Weights of a small GPT-style language model, trained from scratch on English Wikipedia.
Size: MLP 1536 GELU, vocabulary 2048, 9.54M parameters.
Architecture: LayerNorm before each block, rotary positions, no biases in attention or MLP, tied embeddings, attention and MLP in parallel, capped logits.
Training: a variant of Adam for these matrices, 681M tokens, 5672 steps.
Each number is 50 + 15 x the weight over its row's rms, rounded and kept within 0 to 99. Layers, rows and columns count from 0. The size before them is the row's rms in percent of the matrix's.

# layer 6 MLP up, 1536x192, rms 0.0596, rows 1181-1253, columns 144-191
093:27 39 45 45 82 59 55 70 39 58 53 44 78 47 62 67 69 51 65 50 57 44 47 34 76 66 59 50 70 48 40 58 52 66 56 52 55 47 64 60 53 68 40 60 41 24 23 39
106:49 67 30 60 54 35 51 48 44 39 53 60 63 39 53 68 50 43 61 44 38 51 34 55 50 73 50 49 65 39 34 61 51 18 80 27 31 36 45 68 44 74 35 61 51 61 47 59
099:52 63 52 53 59 17 57 61 44 50 67 65 86 51 64 86 50 16 40 56 22 51 51 28 58 56 40 42 39 31 16 78 17 61 40 51 48 34 69 43 53 51 40 04 46 40 51 52
106:51 48 37 49 45 61 55 37 42 54 20 59 51 53 49 62 48 54 45 62 23 47 19 52 50 67 58 51 45 33 07 58 33 17 28 51 41 26 53 42 59 14 53 61 32 65 56 46
082:54 54 64 71 32 51 50 39 45 61 64 41 82 78 49 64 49 28 72 36 54 73 85 64 50 53 57 24 37 58 57 49 42 49 69 52 44 56 53 48 43 82 60 50 41 50 24 41
101:59 35 36 26 50 49 57 75 61 53 38 53 66 45 65 50 70 52 49 34 44 36 46 54 67 77 12 53 63 36 46 42 51 45 69 50 49 24 82 42 50 15 45 52 68 40 40 53
106:54 58 59 73 47 44 37 56 53 74 59 54 42 55 54 77 57 49 38 43 55 69 34 70 47 35 45 51 45 32 66 38 60 66 39 56 63 48 69 58 73 29 61 15 59 60 44 25
101:73 62 46 43 51 34 49 39 34 47 31 77 36 48 59 59 66 53 41 59 37 30 35 29 54 53 45 41 62 47 76 62 37 61 85 15 46 38 67 34 64 39 50 11 60 31 25 33
111:38 31 57 50 58 44 52 53 65 57 29 41 69 59 56 67 48 37 73 20 44 51 51 40 37 48 18 30 58 57 57 35 57 26 49 57 52 44 60 75 44 28 35 52 60 64 30 37
108:59 53 58 51 33 31 63 53 39 61 29 44 48 51 48 67 89 39 41 64 43 43 56 38 77 59 33 43 54 68 48 54 41 53 42 49 63 29 42 63 52 46 83 42 50 36 66 42
096:58 57 40 41 50 52 74 77 75 41 65 69 47 31 29 28 49 58 34 48 45 25 53 52 68 46 61 40 35 63 51 68 45 22 44 53 41 56 77 55 71 70 64 65 68 54 24 69
106:52 45 61 42 52 45 53 56 28 67 38 36 34 57 50 35 43 25 51 55 53 64 58 39 50 62 53 37 37 41 55 46 39 56 51 52 39 28 70 69 58 48 60 71 55 47 53 51
107:53 82 38 70 27 65 64 37 64 62 46 34 46 35 53 73 54 62 43 46 54 66 25 36 58 58 58 31 54 59 53 63 40 47 49 64 59 38 53 46 57 67 65 58 67 47 47 67
099:71 50 58 54 46 57 58 59 31 63 37 13 78 57 46 38 50 40 46 28 20 54 45 25 40 60 09 48 54 33 15 57 42 16 70 35 49 53 27 52 64 67 35 51 60 51 56 46
108:67 68 58 42 58 26 74 61 32 45 34 53 30 61 48 38 77 56 56 46 37 46 69 22 59 39 60 51 34 42 42 85 46 47 75 45 20 59 64 71 55 49 43 27 68 43 38 53
092:59 53 53 36 26 45 76 66 47 34 66 42 59 63 59 80 71 54 30 68 45 66 26 14 65 73 56 54 43 66 23 51 65 10 63 29 47 59 59 59 69 62 47 44 96 87 42 42
106:53 58 41 48 35 44 37 49 63 41 52 67 75 43 47 51 49 68 44 76 40 95 27 62 33 75 44 18 40 37 21 56 50 15 73 64 32 23 77 60 53 36 24 72 43 74 54 52
113:26 38 85 76 35 44 45 41 51 66 44 37 79 70 37 53 71 38 45 99 53 65 75 62 46 58 34 61 48 70 63 54 69 49 34 60 17 31 58 34 60 58 38 63 45 60 34 74
094:44 92 68 65 24 41 31 33 61 26 61 33 50 45 50 44 70 65 35 38 56 69 45 51 53 59 57 32 62 68 52 61 69 49 74 18 49 52 60 58 42 66 64 24 52 50 17 37
109:71 46 71 63 68 18 74 56 59 66 61 35 49 52 43 63 73 57 25 45 43 67 51 25 48 45 21 28 39 53 67 72 68 47 68 34 40 15 45 47 53 67 67 51 83 52 49 71
078:54 46 81 56 08 38 40 47 31 48 40 47 58 58 60 39 45 46 38 70 57 53 29 45 25 57 50 50 64 31 40 67 44 47 39 38 31 50 57 61 40 65 71 53 82 60 41 36
104:67 53 69 40 26 65 59 58 62 58 53 51 60 58 54 82 59 40 54 54 54 63 37 72 66 61 47 49 24 59 49 68 42 49 40 44 61 38 60 44 53 61 30 52 57 39 25 85
097:57 43 53 51 47 46 59 65 54 50 43 77 61 50 49 47 24 47 49 50 49 70 64 43 54 82 52 59 47 67 75 46 50 42 32 43 58 48 41 56 63 47 34 33 38 41 32 56
092:67 51 41 70 28 54 27 68 42 67 50 63 55 63 43 83 43 56 59 62 41 46 62 48 74 40 53 31 52 40 36 49 38 25 63 67 49 44 42 73 52 58 20 26 46 51 47 59
096:51 53 62 26 75 08 68 57 40 96 60 47 43 62 39 44 42 67 57 39 05 39 45 56 61 57 06 35 76 29 47 72 63 38 39 62 36 49 57 71 70 71 44 35 53 23 32 56
081:36 68 65 58 73 42 59 59 61 72 31 38 56 92 47 62 74 51 49 37 57 58 38 63 72 53 37 18 66 31 42 40 56 58 38 28 33 51 24 25 55 55 77 67 84 41 38 33
101:69 30 58 64 46 42 40 39 18 57 37 34 52 32 59 52 66 80 42 43 59 38 65 43 39 61 50 43 62 48 59 57 59 47 73 51 35 25 51 20 58 36 61 50 73 72 40 47
089:59 60 48 49 54 52 54 48 58 42 32 31 64 22 74 37 69 54 34 49 42 88 46 68 52 41 32 54 63 55 52 42 55 31 78 64 57 55 59 41 61 72 38 59 54 40 52 36
099:62 73 77 39 78 11 37 56 44 77 60 62 59 50 58 83 43 50 54 49 42 70 61 48 75 53 43 46 37 57 55 35 57 45 38 44 15 39 49 52 48 27 81 36 53 50 44 39
103:41 86 53 80 52 46 38 34 51 47 35 46 62 57 45 67 70 47 29 29 39 49 48 59 32 55 51 52 61 41 53 51 41 42 63 62 53 42 53 60 60 39 29 42 42 53 34 20
103:42 64 93 65 63 35 46 86 64 68 50 34 46 41 59 49 56 72 68 33 28 42 63 40 49 54 61 46 29 67 66 67 54 44 46 35 30 32 42 68 68 55 52 29 70 51 39 39
104:73 54 44 57 71 38 41 40 45 45 69 36 61 71 51 71 42 37 60 51 54 52 48 15 38 39 42 42 37 57 31 48 42 14 61 28 34 42 42 75 40 68 47 15 69 73 56 60
110:51 60 48 54 26 67 73 55 29 65 29 56 55 46 65 36 54 48 46 63 23 73 74 56 48 87 60 48 44 54 48 43 40 63 24 20 61 35 57 38 51 42 50 72 59 55 30 62
090:65 43 77 40 34 46 68 61 58 85 49 62 54 46 51 44 38 55 30 48 43 45 45 60 48 40 43 51 50 40 54 47 44 50 43 70 44 43 76 52 64 46 23 59 75 71 48 42
104:33 57 50 64 72 36 41 60 58 34 47 20 69 89 69 71 56 55 48 49 08 89 22 47 42 85 30 37 46 50 52 57 57 27 52 60 41 46 73 53 40 46 39 47 67 33 25 44
107:75 91 48 46 41 26 35 35 50 51 52 51 44 43 50 51 62 48 27 63 32 42 45 52 21 69 40 48 42 34 58 20 53 36 56 65 33 53 40 73 51 69 60 65 62 37 19 30
106:20 67 42 27 42 28 30 57 50 56 39 14 70 59 56 79 48 57 59 56 39 58 39 60 35 32 44 21 57 66 47 70 64 59 67 64 55 58 70 38 63 49 42 54 56 68 20 44
089:57 56 53 42 31 26 76 58 47 43 54 57 77 54 58 38 53 38 48 58 55 47 66 29 59 46 38 46 19 22 37 76 38 56 46 56 69 40 36 29 60 75 43 06 61 36 46 46
108:51 47 47 50 22 50 54 75 44 47 36 51 64 51 56 53 45 40 47 70 33 66 67 36 56 47 83 36 40 50 51 44 51 63 59 57 54 38 27 77 40 71 48 61 45 39 69 39
088:57 38 47 58 33 27 39 60 65 44 58 49 46 77 41 47 67 61 79 26 32 81 37 57 52 53 45 37 65 60 45 45 20 33 30 30 30 46 52 86 61 61 28 50 52 32 45 58
099:73 34 45 69 37 30 69 46 52 63 60 24 69 30 58 67 46 47 42 47 40 62 35 39 70 54 23 39 51 43 38 57 22 51 62 62 44 60 72 54 49 46 71 40 50 52 43 39
106:53 55 54 75 18 28 39 51 53 39 23 52 53 59 91 44 46 48 68 43 48 44 53 57 62 64 69 45 42 33 58 62 45 44 38 65 46 19 46 36 63 53 51 40 64 58 52 66
079:75 50 56 54 73 41 56 70 54 52 36 82 68 56 51 19 79 49 27 40 48 40 45 55 51 54 57 36 49 55 44 62 45 46 33 48 50 37 47 87 48 73 86 25 49 63 46 39
088:54 29 62 39 64 48 49 53 69 69 47 58 64 48 67 82 47 28 57 42 61 74 45 56 61 85 56 36 58 32 44 67 41 52 81 41 28 46 75 45 60 51 43 46 68 23 46 29
087:49 42 62 94 44 50 43 58 29 45 45 24 63 44 35 62 89 85 59 35 23 44 39 64 78 03 31 37 75 52 37 52 77 45 42 55 64 45 39 71 83 53 28 51 60 57 27 48
112:59 77 34 50 61 55 52 44 71 73 22 52 54 70 51 47 47 66 18 26 16 27 69 45 57 68 51 50 62 50 63 57 45 27 32 47 39 38 39 42 65 48 42 55 62 75 47 39
107:46 54 58 40 31 47 66 61 56 50 49 21 28 76 63 30 81 61 18 48 73 46 65 12 34 42 25 34 63 36 57 54 41 43 83 39 38 49 45 54 73 34 41 37 59 74 14 15
103:73 64 66 42 48 22 43 65 66 40 51 49 47 74 64 59 51 43 25 65 46 44 38 42 68 58 70 27 49 43 54 48 17 49 44 80 70 15 74 40 71 58 53 52 71 50 32 58
108:72 40 68 46 69 34 54 71 35 53 34 08 36 48 37 39 51 57 36 59 38 71 41 51 64 44 34 42 54 19 41 35 63 56 80 39 63 46 51 51 73 74 58 45 67 50 50 39
096:66 36 47 69 70 30 68 34 53 42 49 31 62 34 83 75 67 59 43 51 49 73 43 45 59 48 50 50 71 16 50 73 09 58 44 50 14 58 62 58 56 42 46 59 62 30 42 57
106:48 45 45 62 49 58 44 55 53 63 52 55 51 49 38 74 52 41 44 49 23 50 43 48 73 73 23 41 51 68 39 33 45 49 64 49 03 33 28 27 66 33 72 32 61 35 40 68
111:56 56 49 61 47 52 38 69 46 35 71 30 62 77 68 52 72 56 56 22 50 52 27 36 58 62 53 19 32 47 45 37 70 40 45 49 53 48 31 62 55 58 63 65 40 54 55 66
112:42 64 48 62 32 55 48 55 75 41 51 67 53 32 43 40 70 55 42 41 22 70 81 49 67 55 42 48 49 44 78 71 32 54 31 61 50 25 70 57 56 64 64 39 67 49 43 55
089:70 66 61 49 40 50 35 32 54 89 52 61 61 66 40 49 83 48 14 49 42 54 22 52 25 79 56 39 33 79 31 36 55 31 51 51 85 55 48 56 55 39 52 66 35 56 55 60
096:72 46 40 36 29 59 52 61 56 62 57 59 48 78 58 45 78 53 44 21 55 44 23 45 58 42 50 61 40 58 42 45 43 49 28 55 62 50 33 48 61 36 56 51 56 59 47 63
108:57 66 44 45 48 45 62 44 35 33 27 57 58 46 41 25 38 54 73 42 55 49 65 60 58 36 19 52 82 67 39 58 67 60 56 42 19 19 67 51 66 10 42 47 72 53 46 40
098:51 44 48 64 40 52 36 46 43 70 71 42 75 37 46 89 63 47 32 52 50 64 58 36 65 44 64 35 39 51 63 51 19 47 66 47 39 40 58 38 56 45 61 65 71 44 55 33
088:39 30 36 65 49 51 41 60 27 48 53 65 54 43 58 50 55 42 48 39 59 58 38 19 73 56 44 49 51 54 47 75 42 43 29 25 60 55 60 68 61 49 67 52 53 42 09 55
115:79 35 43 69 45 32 30 63 25 30 38 52 31 33 44 72 61 65 65 49 64 40 52 41 53 39 33 43 53 16 38 42 71 33 65 56 62 27 82 51 69 46 32 50 46 51 58 58
102:66 18 40 71 58 41 44 65 14 81 42 24 38 56 50 51 59 46 51 41 42 53 16 09 60 34 28 45 59 69 48 61 40 44 50 59 14 50 70 70 81 60 28 52 68 57 53 69
099:54 48 71 42 58 36 64 19 61 48 41 25 59 44 55 42 53 48 56 49 61 58 41 66 19 55 47 68 53 47 29 52 40 54 57 73 36 54 31 49 57 40 39 63 61 73 36 51
101:89 60 54 28 48 39 56 17 61 49 44 21 54 25 60 38 61 58 35 49 72 38 55 65 74 78 31 30 50 49 64 51 50 61 36 73 37 60 56 72 45 65 29 52 57 25 35 65
093:52 49 49 51 15 64 60 43 40 48 38 62 63 53 47 45 62 31 34 44 45 69 59 63 51 56 54 50 65 61 39 46 32 29 43 17 49 30 52 60 83 20 48 53 47 57 49 42
102:90 51 58 28 06 58 55 63 06 77 43 52 45 32 48 53 42 52 30 62 30 24 26 72 32 89 58 62 70 54 49 71 79 54 60 60 54 52 41 75 67 42 51 41 48 63 15 45
092:63 56 54 64 53 42 53 47 23 62 61 73 61 41 52 60 79 41 46 39 28 21 26 44 41 60 37 18 32 18 40 31 47 49 66 34 71 42 49 59 77 52 42 53 36 61 55 19
096:50 61 45 66 35 39 54 51 41 70 49 60 46 71 51 50 83 28 31 55 41 55 52 40 34 49 40 63 65 36 39 60 53 46 37 67 56 49 61 63 56 26 18 66 50 56 59 32
104:55 80 58 59 41 46 22 52 42 54 69 57 75 65 53 42 53 45 41 09 56 37 56 23 61 39 35 27 43 68 42 49 61 29 48 51 31 30 89 29 50 66 22 67 41 54 34 67
114:40 49 53 32 43 61 53 37 39 54 30 44 65 56 55 28 52 36 35 72 35 65 41 54 34 71 57 40 40 35 32 52 54 31 58 48 55 40 33 69 66 32 63 51 54 52 52 78
107:65 24 52 60 36 57 48 55 34 61 17 28 54 48 58 43 52 27 71 26 53 59 34 47 29 43 52 20 46 60 35 49 73 39 57 31 60 42 51 67 51 35 37 70 81 47 29 28
095:70 83 42 52 39 53 48 44 33 50 55 55 58 64 56 61 59 40 21 68 54 53 27 38 55 35 21 38 34 15 45 34 41 60 62 60 67 56 37 63 40 35 47 26 72 54 55 22
096:76 64 75 49 50 32 71 57 47 57 35 73 38 58 54 51 26 53 32 44 47 71 39 44 53 49 42 32 65 30 24 32 47 53 41 40 42 40 50 21 57 69 55 57 49 40 44 66
104:56 66 55 63 47 47 36 79 44 50 52 44 37 76 84 45 62 47 59 39 43 78 71 48 34 53 38 56 50 37 62 62 21 35 56 73 42 51 52 53 40 54 61 46 63 69 51 61
097:65 57 63 55 36 48 47 51 29 39 48 13 43 53 70 35 29 38 34 67 51 61 43 50 26 44 69 31 45 21 56 57 52 59 67 67 51 49 51 74 48 43 68 24 57 61 29 49
# layer 6 MLP down (transposed), 1536x192, rms 0.0624, rows 1181-1252, columns 144-191
086:70 36 44 28 53 48 28 34 51 17 56 58 56 41 75 35 59 61 43 46 70 68 63 40 36 66 62 60 70 56 44 33 78 48 75 40 51 69 67 64 63 32 56 45 07 64 53 56
099:46 48 38 49 39 58 65 35 63 31 19 38 45 40 51 38 53 31 69 47 54 42 36 55 41 22 65 45 48 63 46 70 34 89 44 84 78 46 38 43 27 56 35 53 35 56 50 22
100:74 47 40 60 48 48 52 17 76 62 37 42 28 42 49 45 66 52 71 51 75 24 39 46 56 35 47 48 43 36 48 09 66 50 53 54 62 45 42 70 58 78 36 57 53 36 46 50
096:73 56 55 27 75 29 43 37 62 48 49 54 35 48 50 34 50 84 44 52 69 35 86 49 48 57 42 25 43 33 70 62 34 42 66 54 56 77 73 51 59 80 44 22 60 56 59 62
093:60 40 34 53 68 65 35 45 57 34 42 36 58 66 50 17 42 69 64 71 56 48 33 74 62 40 62 73 48 45 56 81 73 65 47 44 45 53 56 62 40 54 69 56 64 54 93 64
101:75 56 32 76 67 44 31 54 51 61 50 63 35 51 38 35 35 76 60 47 25 23 79 58 28 78 50 38 34 44 42 34 32 51 42 44 48 23 57 38 48 47 39 19 48 44 60 49
104:61 72 64 45 74 30 52 24 57 41 48 47 34 38 62 42 56 44 34 52 51 14 66 33 63 19 63 77 61 56 34 56 62 53 50 46 74 68 55 51 21 64 35 74 49 38 45 40
099:42 43 49 48 44 58 45 73 54 67 61 49 55 43 56 52 29 48 65 54 81 45 67 46 41 43 76 50 44 53 45 24 39 46 54 38 23 60 61 39 50 59 42 36 47 64 39 30
106:59 26 71 40 50 31 32 21 35 72 31 39 34 66 61 37 34 53 46 49 41 37 60 14 44 51 61 52 65 40 60 71 58 40 25 48 53 49 66 33 30 52 54 66 95 41 48 72
115:63 49 48 45 50 63 40 61 47 59 50 62 59 52 41 43 37 36 47 87 65 48 52 44 53 43 71 74 74 74 41 56 32 30 54 76 80 30 40 36 76 38 42 55 42 37 80 56
095:72 74 71 89 39 56 51 44 56 40 20 36 71 41 57 73 48 23 75 41 55 64 38 31 44 79 49 77 50 28 71 56 52 73 49 26 55 54 30 47 42 33 50 55 42 43 57 35
104:46 50 50 47 36 42 59 11 56 73 47 27 79 56 30 50 54 56 42 64 41 48 33 47 54 50 44 52 27 40 24 71 42 32 27 37 21 78 60 47 75 65 32 63 54 59 55 35
114:49 51 59 23 55 48 43 56 42 65 71 33 76 55 53 46 46 47 77 45 41 55 45 77 50 64 43 74 26 37 33 25 20 50 53 26 40 60 45 38 48 33 35 39 37 43 25 32
096:82 38 33 57 78 35 73 37 70 31 70 63 05 58 26 36 43 70 30 25 42 39 70 50 68 35 41 39 40 59 77 49 47 59 52 57 61 41 58 82 39 31 58 29 56 47 54 57
116:71 47 53 57 53 45 40 62 52 69 24 67 45 87 42 35 47 42 62 62 47 49 19 86 63 56 75 44 64 60 51 65 50 48 76 39 75 54 48 38 33 40 53 50 52 64 47 33
093:39 44 50 62 66 72 30 29 42 46 30 55 10 84 70 41 28 43 66 55 46 41 24 57 41 31 73 40 23 43 54 28 31 70 40 54 58 32 67 02 60 32 31 47 52 42 50 74
109:36 61 47 67 62 61 54 34 54 88 19 22 47 34 29 41 59 46 51 38 74 62 37 47 53 67 56 77 43 69 72 32 47 57 48 61 74 60 17 65 40 55 46 57 52 40 35 44
116:52 66 51 48 19 43 38 72 34 39 11 43 67 33 41 43 82 35 65 51 39 52 36 38 40 44 58 49 58 59 51 58 62 44 34 44 28 84 43 28 75 32 49 59 27 57 35 60
094:48 32 63 68 52 61 68 66 46 46 65 63 39 50 63 58 51 46 77 66 49 25 71 46 47 91 59 54 65 58 49 53 46 54 38 56 40 44 38 37 56 22 50 64 36 23 48 45
110:61 47 29 58 65 54 55 61 70 49 55 38 71 54 48 50 69 49 53 62 45 50 69 64 64 54 60 62 52 60 30 82 41 65 66 54 45 39 50 42 43 75 55 14 49 61 48 63
078:16 79 41 45 48 78 64 44 47 47 71 45 43 26 30 58 37 54 77 53 58 50 43 63 57 54 42 65 41 52 48 32 35 49 56 36 56 77 47 40 60 55 30 44 46 22 77 54
103:41 57 35 75 62 61 60 26 53 46 55 65 34 69 54 41 58 20 61 57 74 55 56 35 15 71 79 48 66 41 56 56 65 35 48 64 80 53 56 61 56 45 64 29 15 79 72 72
103:20 67 77 79 61 43 35 51 34 56 55 42 59 72 58 47 75 53 75 72 32 16 43 49 34 36 50 51 70 58 19 13 51 43 56 46 43 60 76 53 41 51 51 80 60 45 45 53
096:43 54 76 69 33 56 80 71 45 16 49 40 54 69 41 67 52 71 51 48 30 43 34 52 62 47 54 72 45 66 44 49 62 60 46 47 44 30 44 57 47 60 75 26 42 53 41 34
099:47 29 31 54 49 32 46 24 60 38 53 53 53 41 60 74 52 44 48 41 90 77 33 50 16 38 68 60 43 46 73 65 34 50 41 26 53 33 75 53 46 46 40 53 54 51 33 55
082:49 45 71 48 33 65 64 64 71 43 90 70 66 49 23 17 61 39 26 55 47 57 78 29 67 26 51 48 57 28 47 74 51 39 64 51 47 42 59 67 61 55 51 33 40 57 53 19
100:41 37 65 57 45 33 77 50 58 53 16 44 42 51 57 45 26 59 50 43 68 43 57 64 21 51 40 59 28 34 32 18 51 62 41 56 53 63 50 36 47 64 65 51 53 50 41 39
097:42 38 43 38 58 53 43 46 51 46 60 40 40 75 27 38 40 52 67 79 43 16 43 32 43 62 78 43 45 42 32 65 36 82 38 40 43 53 57 77 41 51 48 56 42 50 59 88
093:41 43 61 42 13 42 56 39 39 41 68 33 51 57 45 87 54 39 57 64 37 26 57 36 59 35 64 37 50 46 55 54 73 68 53 60 49 52 32 25 35 27 52 44 50 45 43 73
101:50 42 56 60 12 77 56 29 82 66 67 44 19 31 52 45 45 70 66 63 54 53 42 72 64 35 36 73 34 47 51 42 60 48 42 56 45 36 26 57 41 56 51 27 47 58 64 72
090:56 52 46 53 68 49 59 74 40 34 35 40 54 28 58 39 33 50 67 57 43 28 35 53 66 26 56 69 35 45 41 45 72 37 46 44 41 60 51 52 52 58 49 88 69 50 73 61
099:53 37 54 55 33 53 47 64 64 59 40 33 68 29 51 29 65 29 27 67 33 38 49 77 45 65 61 41 53 50 40 36 52 59 62 49 35 47 59 84 75 52 60 63 72 56 44 31
111:46 49 99 61 41 29 57 66 51 49 72 38 72 61 59 34 40 54 66 44 53 35 26 63 63 34 74 38 46 42 30 50 56 61 49 72 44 36 57 24 59 40 69 37 27 35 48 49
088:48 40 30 34 48 37 42 51 63 54 44 58 38 69 73 53 34 69 42 47 62 31 58 39 27 60 44 69 26 58 59 54 34 56 31 40 48 57 41 37 66 38 59 39 49 31 61 50
104:47 63 75 45 61 32 39 44 42 57 21 52 44 35 61 52 59 37 28 54 73 51 81 47 50 37 74 67 48 53 57 72 55 50 46 44 43 59 38 68 30 51 61 44 33 52 40 62
102:52 36 49 50 43 61 37 55 83 43 48 32 44 78 24 52 36 63 27 51 63 65 58 45 78 38 29 68 65 58 11 36 54 55 68 52 60 47 62 57 55 64 61 42 38 25 76 73
107:35 62 31 30 56 56 37 60 51 78 35 55 63 36 51 44 35 56 42 64 77 29 57 50 33 48 60 61 63 99 41 48 67 50 41 49 54 39 53 73 76 41 49 33 72 75 43 86
093:33 40 54 58 44 75 48 53 40 78 51 10 30 68 65 20 49 59 42 58 75 55 64 44 59 35 30 43 77 47 45 57 41 43 69 70 51 37 54 77 66 32 55 55 59 55 65 47
102:66 53 58 38 75 48 43 53 51 40 38 47 40 75 53 38 65 64 57 22 61 44 16 67 50 72 37 55 73 55 37 45 52 49 56 40 58 50 75 71 56 30 44 21 99 66 30 63
096:58 71 55 44 54 47 43 35 40 37 28 55 73 56 55 83 24 50 46 38 48 47 74 28 59 49 57 62 44 55 52 44 63 42 61 52 46 44 46 33 34 25 62 54 32 52 74 34
103:63 41 29 46 53 45 18 48 58 49 37 89 37 42 49 40 57 43 42 61 23 39 66 62 64 21 51 36 59 65 43 28 63 39 59 40 57 79 42 44 47 70 57 53 53 53 54 50
104:44 54 51 20 54 38 37 52 52 56 78 36 36 64 58 71 36 41 47 57 67 62 53 63 59 30 42 49 65 72 45 42 55 17 77 44 50 51 80 50 55 51 47 36 31 50 44 54
083:19 69 29 47 56 62 58 28 51 62 55 25 52 34 60 81 32 48 50 62 38 80 69 47 47 60 27 28 74 59 42 59 51 65 70 35 70 46 56 17 47 58 21 69 29 30 48 64
095:41 82 35 56 42 49 87 39 21 56 63 33 44 52 40 38 58 44 33 55 26 63 32 35 27 35 55 36 51 62 56 51 26 49 56 49 49 25 42 29 47 51 55 20 26 69 47 55
086:76 63 24 63 47 47 60 53 59 43 59 49 56 35 46 32 33 51 82 32 80 53 61 20 27 37 56 67 56 48 69 73 22 25 44 65 65 41 41 58 53 65 74 55 29 73 79 51
106:63 70 86 68 36 80 60 49 63 58 63 37 40 60 41 60 35 54 39 56 58 62 36 58 57 19 46 58 49 56 46 23 44 57 37 60 49 24 29 67 61 59 39 46 58 47 35 44
114:55 61 20 75 44 61 37 52 71 55 51 38 45 56 54 73 57 35 50 50 50 60 67 25 45 61 56 68 45 46 62 42 57 45 65 53 35 67 33 56 37 65 43 48 65 38 61 46
095:23 63 65 59 40 52 47 40 29 48 50 31 33 49 71 64 49 42 34 31 85 65 51 48 36 43 44 29 55 55 53 66 54 57 67 42 47 43 35 63 49 69 29 39 60 58 41 52
109:30 54 57 52 65 64 46 26 30 44 54 55 40 60 49 49 57 45 41 56 43 56 44 62 50 33 96 51 49 47 35 78 34 39 11 47 69 49 43 21 31 43 50 43 47 39 42 58
091:30 79 44 35 37 37 39 59 35 29 46 67 43 78 64 43 39 59 33 52 38 50 52 52 60 30 53 49 50 56 49 47 59 40 62 54 69 83 52 36 48 72 26 58 48 30 55 66
109:35 32 46 43 56 77 53 50 50 50 36 17 69 45 82 45 71 47 39 35 66 81 53 54 40 25 55 75 46 30 67 37 28 63 48 53 71 38 14 61 70 58 74 61 52 70 39 53
105:59 27 51 65 67 21 55 57 62 47 52 49 37 65 29 71 65 67 58 80 67 21 38 68 33 77 57 49 68 42 32 30 14 43 79 60 72 38 71 71 49 60 74 43 51 42 25 59
109:85 40 62 48 31 57 18 41 45 66 65 51 57 76 43 77 38 56 60 57 76 57 72 55 41 47 13 20 65 47 51 46 18 44 43 18 55 32 64 30 59 54 53 62 56 58 51 69
098:50 27 48 63 49 73 76 75 66 45 43 55 39 52 48 28 52 35 58 76 52 16 36 49 43 48 41 59 78 33 88 56 33 55 56 49 55 50 57 43 66 44 60 47 72 65 61 41
096:32 57 69 58 44 50 68 50 39 56 43 41 72 51 39 48 43 48 13 42 22 54 43 45 39 24 59 60 42 72 53 39 52 59 69 73 34 80 55 64 39 57 48 34 66 88 41 61
114:53 49 38 71 46 65 79 52 46 25 66 69 52 56 50 63 56 40 62 40 45 38 53 67 50 61 37 42 47 18 62 41 48 48 56 49 36 46 48 56 67 44 57 55 30 64 48 44
092:47 49 58 45 68 30 81 53 55 25 24 46 37 46 59 16 56 51 78 51 40 35 57 63 53 53 33 49 72 47 41 20 75 48 23 35 56 64 58 41 64 39 56 24 54 39 59 46
093:57 59 63 35 63 47 36 63 61 58 48 40 60 50 37 42 47 63 57 51 65 40 43 90 54 57 43 31 65 40 62 53 57 67 34 55 46 29 82 66 45 43 60 62 28 55 86 79
120:55 60 93 66 32 35 45 55 77 43 22 48 48 64 52 41 41 18 39 53 49 28 53 70 68 55 71 59 43 30 66 51 59 57 67 36 39 73 38 24 49 43 39 48 50 85 72 34
104:56 62 62 29 37 67 52 54 69 30 40 44 27 38 51 60 72 41 40 62 57 35 92 74 40 38 73 52 64 34 48 53 43 43 69 36 69 59 37 40 55 48 48 39 57 47 20 31
096:74 41 60 61 41 69 32 50 68 77 65 64 53 42 41 51 48 30 38 92 55 50 57 47 81 38 68 57 54 71 51 55 47 79 50 55 60 63 65 52 50 84 47 55 53 36 57 45
090:23 50 62 89 73 44 68 58 55 45 50 49 28 61 47 41 40 40 56 28 32 75 40 25 54 44 51 40 52 47 38 49 42 45 30 51 23 90 47 51 38 25 59 40 53 55 59 37
095:42 66 64 53 72 87 40 58 62 56 36 46 41 99 39 18 45 56 62 59 43 40 23 68 57 47 27 50 33 31 60 55 50 80 31 71 60 58 63 64 71 29 60 39 69 46 46 39
100:64 44 36 26 43 44 55 49 63 58 48 49 73 46 33 68 45 86 34 44 50 81 54 30 30 42 62 51 62 40 45 37 41 34 62 31 88 40 38 40 22 59 36 62 43 48 35 61
098:52 53 43 56 55 42 45 48 51 73 70 45 36 52 37 34 56 66 57 34 87 65 83 74 47 57 44 49 62 57 46 62 31 35 32 53 59 49 56 24 23 60 50 30 50 33 44 31
096:66 56 57 57 59 35 59 54 61 45 65 59 24 70 46 00 47 57 64 69 55 34 65 57 68 40 61 59 57 51 51 74 51 65 42 45 40 82 49 26 46 67 57 51 68 49 42 53
105:66 54 48 74 40 27 58 16 33 67 33 49 15 85 33 40 49 57 60 61 29 61 64 55 25 63 54 52 38 41 55 59 18 57 65 49 55 58 64 30 47 25 49 34 79 71 36 52
113:52 40 46 42 60 43 57 48 33 31 70 61 27 56 53 52 21 32 38 47 40 36 47 36 57 71 74 53 40 56 51 58 71 51 74 79 33 29 71 18 39 40 53 53 21 62 45 44
106:49 56 59 58 50 56 30 45 48 73 71 56 31 49 59 33 46 37 51 38 46 35 63 40 33 67 62 57 37 56 50 50 72 39 51 47 40 74 53 41 34 36 49 45 33 29 26 59
091:53 34 65 46 64 37 62 59 36 36 20 48 43 54 28 56 54 56 67 67 59 60 49 77 65 54 71 79 59 65 43 78 51 61 57 67 86 54 57 49 64 54 45 57 40 39 26 51
102:37 43 35 51 64 54 41 45 37 60 00 41 66 50 32 57 62 69 67 42 38 49 80 40 55 59 42 59 46 60 59 26 48 37 39 46 43 73 53 33 63 45 54 26 56 93 39 49
111:56 51 47 23 59 37 75 59 54 76 43 72 51 35 40 37 65 38 18 40 54 56 47 47 78 45 70 34 30 55 69 64 32 63 71 44 70 44 42 41 45 66 60 47 59 40 53 50